Weights of a small GPT-style language model, trained from scratch on English Wikipedia.
Architecture: LayerNorm before each block, learned positions, no biases in attention or MLP, attention and MLP in parallel.
Training: a variant of SOAP for these matrices, 142M tokens, 4334 steps.
Each number is 500 + 50 x the weight over its row's rms, rounded and kept within 0 to 999. Layers, rows and columns count from 0. Numbers have three digits each. The size before them is the row's rms in percent of the matrix's.

# layer 4 MLP up, 384x96, rms 0.224, rows 277-383, columns 0-47
105:564467455515513433560498490639490481423520508595462506441502516519540418532453525485576453530618517457552511492420429498443370477524440517561502
085:499487484482552572456551478479428522496505621533530503391497567530475523364410511522444576522370550526493532492434456501463583561526545423530495
099:517485461439520579467461531473485531554468511534525502507487402388623498486500473563500536481552489459509565481582501410554537461453451506547417
102:577502483463525534569569449494575552491541556547487540459595536504381498516489507502509495519490578596415511428572474485591490520510424495430449
104:499505526470433511526550522489463485467587535562499525450555634470510524406470461496496485500537467478453590471531437496439520402533450575492490
097:557496448557426540510587491468471500459362522520459478541555488507474541528409425551468515502564604542469481408410455503440494599539415481457512
097:480457491471475539535582496563553424548364517574429423532435375473411477539562437488536543454503513489393488473556513525674551529530452510459498
097:492487606392496494474527518458472407471533506549404481454466474571519506582464461541587554524516457517535387465537451557552550537491561497469436
093:519546506551516517517553539408529470389506558524519592474439508489464512423406482441515446535544517559473448403491541604470482511441500612405505
089:541547585515473445515548542476511422443465522565514516423560489421488546463449483421545459486477475445506518469563380411535431554420498466506561
101:494520496473552479558501472484390550458480454446479445541534545553498499541547557588567472436598511512502499541518522531583453463417485550426516
100:535437527478583505532468408535575407572498506480457503466543427561454509518436527476516504470440533488516472431529502542434409527492493582410508
097:480508484519539573457511588416547462522507517438599501476468442476489503448544480597508579515574464589521529518505445500497431527498536581442485
105:513511394559448405635545532484521448470459564460562507593552512553534534466512515510497579485524415491450513531536439416513517517470519489616542
101:437525436597449458624470456516468478561559544480437419573474540501477496438518541494626460447571528544551508546473470508541519479470511545547467
106:555501400441500518460525550388506455463371555501427468459531473413448482502467452465539476578499460506558544442553512564513458549491489528534443
106:519423565487558430593593458404514473522461479583525428589493513502499539443530521539474518512510556554547503456493435506589572445548528480539397
088:477439548558495525499584433510548414460526644559523488499505512439478584482524487510527544438487550548583568460493504516471521484506581509526446
085:487546542437522533508568541511447454368547573424445533478474477487580562464571469519572476579595420521548541500519454494458509527530544424482426
108:625526477442488548419415470564469451556533505479464507574569483495508497559539444480502520439426489522382439538540459613492525554467540597543481
092:465451410477487439531447515483477422514395443499514523462564543495527479466509513512481502514496420503512493486415506499555509490493506565458522
092:454471415508492469520479477426400440457468648497473542543481412479510547452548452500430481534531465522552451465513463569518470505512627510534574
098:552594389507498477584549560511497564541536549535530534465539554457491458513532432354526476520597549413456521477504497584556495492451573497402414
085:538481443440487494557596537429489478491425518444470543497472491546467488509521539496515523495389551553531405520557506489519455522457502556520527
097:494482514477589444462470468528511465475555492538505440519566414444494565503496508492597498586550544560538484528484372474450485421460511523489417
104:410545532546443574526530504483455460484396462586485515473495563464463527499544427497517457582559524476455532493431424520402438477450528524589513
071:494428496538428490466484474461546464453543569491409475436446516442413538503548467566385511515548456420443550507482423480568462525504479484510434
091:434479481579477481528497429537451454444393546506543493494510496507530499454516473446478469477526487579549447484497504573550499577540526529425536
101:472497524438542519520476609522521510551595446528529475499506498535515501564493481597548493568623590626495483526596424449520560531502431470499415
098:506621583520518518520597521488497531425460601541534439577573567431524511569552535533518493513479574525466585527435470454476435588469461498502411
089:513566476558593557574548505532535512465477545464531524515583510458465465428526483539422463518532462489442437491502423533503507597490513444456471
105:543493533523514504564427490480512463453535517533521540560493529395559440525519449599519462509500521421577464493508454571547507530433513491510388
108:481523526424468575529470565503514512470367546532446470440478636565529512483513488494473451517505502525549443554436432440506494451460495553561486
109:404528466532494552481560477452660527435499533506456404479500470437424577491454534515560511535439472493475529467475461574497536526547499559525576
096:505493484419461458475465573460532543494492567479494548515459554587430584499531450517486539415548457404388458577478527444533488514507504605439494
090:531466412492485582500539500468475441438573569496411471572401460554498496415560528469538500429539551533532517514505534567534525578515481464407509
092:607545513529430542554591469438491466387516609437563541517455513439485566401492502541523496450485514558441471357519513471520537500463397517473518
098:535557467556448457475455570506622472458500558458531492500491501488513458652547556475495565524591386525527570462648419434555537445407444464526517
101:526482603480520531544531407469474517483425561441540531430487565538530554505484534626579436347477445566435540482574458534531533467431466535419509
105:515471508449483465532431465458487472524462502531472478584453438525509542456394595470523567431526529598530396506440582464519575458451432574510501
108:435492520515623495604529484466489497523496568528447571459433480529491490492473567527527522518495468549545555487528532413524429456525523489540499
090:431559452481467564440504427547551530501467583455521516494467516500487534557499579539477514537457450444410550397577466553505485505464494497490617
107:582456521494459438507515543466564594579422526520457501593487505585539561472459531507568501447547545561425530543560475496502551444549452553464556
104:485569511473587428482550495472500558519550528475471456456539606527555481547478526490472538527557431449515426486474532509458492503437552447507521
108:507448449440460503544516582390482504547604512470426545495464494552490560544549539520473487549527551529505511515568376493490571462560466517580518
086:528487449504457562575609508561442466538480571453486499461450580546503452429546499563488579537562480420497502487508560531429604507425497545504473
088:485466496441540572488417573411548539506424475538451541452454427521575544541621411566504574453527388439570430486584494465551407480530585531518442
102:618524469422500555477485603502430482461511474423471491417471444521470471441428444518445516510529551475436429476519462445529560494414425503453511
101:479494494412556422475525438502448515556458506493557470459537521537569566464467472457548406489518490564521383427560531602606567494430550497547480
098:483606501607431507535475502588494508552491564554504437551498504591543488486566486556565463531516546437569409544519527569543478444398502536473488
095:530518393485494520523485477485478522565447516495524483558513529483466555511538476438426423520467524573439554465423362488547450502501447550530532
104:480521498494427493504441533360473577513497519560441575507469530516509547459590490427495473493484544523526556517597487533529500503460562536543536
100:503506518442540565426577444407480492448487474492525486493441572507510561423506408653444448497494494535494453435464424503574546530528582535535502
100:373537481440454533492507516420435578422479468486477630469517489498481491489449435521468537486513510475491533508545487617463494550443392550487494
103:478577501545530408426535497449563464550533498556544570448552448585474589542467415594460526542516383552466458537510425533464460588471536460452504
107:420488375545455448503483654475546501465444546521506538448479504499524626476455538552411592537499442584538490588512467519521557462522578593450528
101:412455424562428524515477514550468527503525530539483455567489474457532468428586465395424457541488632521572436471472529543645515539459442491544548
087:567632516475562556523457528499480552552522485546501527527479487496445512431492453426443601489526457470367376465538483513512519421420589574519535
092:459518484542501439521544431533475545409417507451464489464537435556409561482448514534470444422474487514391520515571527576531613545429474543426486
110:452499406554455533442556513431563467524452538519500444561507478468607595490572461567469455435551498487449496513544469570507587553590478511549537
097:481458476430517429526586499480533535456421464487478467426556594461563472486348509512456522436540463538475441547499510538531461444584506558493512
104:533541387448428566440496492524447546521562549457485477481542588439483497489568411489505510605510495550520615431535449603501386484544531499455494
103:464546493483440481543551462641451534515471550455404498466595496522519562583495376422515482527401547486452577529527430447452496503499538597582515
088:545598470485589408500517437462419448487524482532529485509555525559610460466461568553519482585578477517458431503501448506452494428438498511508514
088:472435443486559460428465487514432548558548592554520526532431568423533484496506485526477493495516503450511552507552525520527622474464517422420495
102:532480495471544424485528544506478475463410581458588498510590544534473504557462463492524390511570468563472452436581467441564450520483477548471556
099:578504460502480483460471540545445612419437578551526539498523520460561457491409501502428457469527484521507574514433470479485512415478519489437498
095:474478433514536504588424487551494511400542543514459493449578475544471469494504360506508371545470550500461492556436470474514428564471488465393442
092:437521421501493482504468538486597470564442495503530439513450552384525451444550497594552506430528416453552454485496466467565434491410413521561539
111:569525447549483487475463514508576515489446531509506548437488451422513636510560512445558562400504577454397503551564454546495481505553510526457500
102:455471439569484430559516554564412531536516438471508419460576456534515497507538478470447472624434567533486470566488436433523529505477471558521527
098:498476450489444500551539495460382528540484563493553543564547550521596601529565532506463545468423536505377578533434527534539462389514517475455564
108:514494423556474620445541469562455515489505615528534513548582511469462460429442480563562515528528523516521518488443438518565430408518512485469474
096:579538420515544511508454471491558437605508442459447419490476482560472534523563544510471492449431514461501474483550438499586553497457470503482476
109:491480391462495523543505524416527415527454455621484469538485447431498536466534514526503550547452483464443503561559485492528440511596486532529557
100:461526479401536470494503448457504528456465410465494465547466528553552444449509413593498476457469536542493488473607502566510465523516540401551515
087:395469594429578487489543512546391511473566565463409510477514545363540530437593467525534530553539524558534528506484486552606554571470436498556504
101:622498565472504405462551647482459478514484517524542565431479600487554455518605514470511474502441500481498495520384421585489437567490488548509477
099:466588441429509408588550434614584517450541503528493470447548530506432460476551513455503496553543541522466534508568504529520585580480532539460592
086:467501586531544499474505443383584414555510517473511484467470434554530574511555509541510606383503593529486520447483487531546534480477417523553555
104:452583488434560553527573524508578494580502510556527449525425494519584555547516420512483625520467495512496526497554477454467443419535494483483506
100:457561509482526561439589520580545482417441477615519477451549403561502544514511461484494474518396436567483497434560530468505485540383509553513485
109:550429433526481518499444449567446507513552551503444572535476481427580536564563523495438537572498559512466406442499557553569532525474499507504442
099:509426485507495569420571477404421421500564530522544511512497551436547464538536488514471515490536576532439468551477476392462530517512451503437417
102:421431520490479591483473480490511484437461490560423526527572511530564453464486529499592489534477514614500483426498513449509502473468450451467455
097:386563462364501522452570540407461502493514500546486410479519543440558490488508591495502573475419567537486402462489508539497465553450372475514419
096:428439482553490578558512540546613399533561498533418517551543440449506538538480541562559484502491518470538422464486491502446441451448497547497446
108:504482475523582550500526470520548470529418544592437519583561538504500467510498347516530487566532373400404502441543493453461538517492458489594570
102:589468517502496470454478637520475556422499530459552534463487555527479515500471446641509474450549487509477588476645424530481475548469455461437508
099:509492535469529564590569459563581479413433493511407426435481486529453585520511403581456533482415508522477532474497515444499586560493428436482528
090:537540445484556427592567484455481548483450516436532449435553454518554486455418529588522454570431616501524502497555560518565514501478479423545445
091:416552501446541489523541560535497587362502593445649637501522531413458520494399426501531482510575463494475485525518437553507417490510543560487450
103:549492547377527551507438533503513520570483461593476483506499476514506481358569468535447510501591560501478476507461471502520474580450465483483504
107:514489434528518612528466444535533435470472538447447473466517440446448496437547481552485581536449532552496534462497475483487560477468551462484503
091:490565473444554461524484443544521498469514493540489514526543484419499474520455497405513463434492466499515575389503447452560437583502515560489483
107:554444540506502475449500589479522489462464483485412420494460565478506494440499422400532539397526497415521362487485514572544495451457483592498515
096:421535475474536509514563429461532488539561578432519498410484466540493550505487503543543435454554488450523505556548527497546622522372484470574503
087:518473559432517471457589433424479486462481556459504428441468549525464571532470542543416575518467550474520481498446432479547570449583556542506557
096:516554471419596493533449509583412527422582494511558559434578461471429563434514480473499461458387520545488452448614568549575457453470467550446440
101:569529542478509429416508600507438527476443498467504492551476507513400513479381485491471554474576505540437395426518526542507471550443455612562478
081:539573485415404513487548522415447527506431462493513470455468511550450391414497612473445502498453411410490462474465475525453572538494540605443475
065:547555495411504546417470486483560417392472548522497545417648466512545403497384520500482462480535603478394478522533499560545545442416499526524525
107:545525442567519593537511531512535459436513576509484600427475422482446621471527475511471522544532461465496578578554513542426498519474502577595560
097:367544473542430501526517451525550542515432514520466470521545643560407620486534527495502427501558540517499554546536510604480519428504584528538564
110:645455508402573548496434447573495463499475569536512475514472603553489575537448507563546559542537449509468497494574487570572498471547591474494441
095:493515584535530484486474482508440554429531443502464521415429471471510510574378439535386536472437584505510431414590453547515445548469464547526476
106:487638461478503530457466477530491455421503563466395509415523516464527541544537398434537524426511526468451513444591477559519512406454455495514461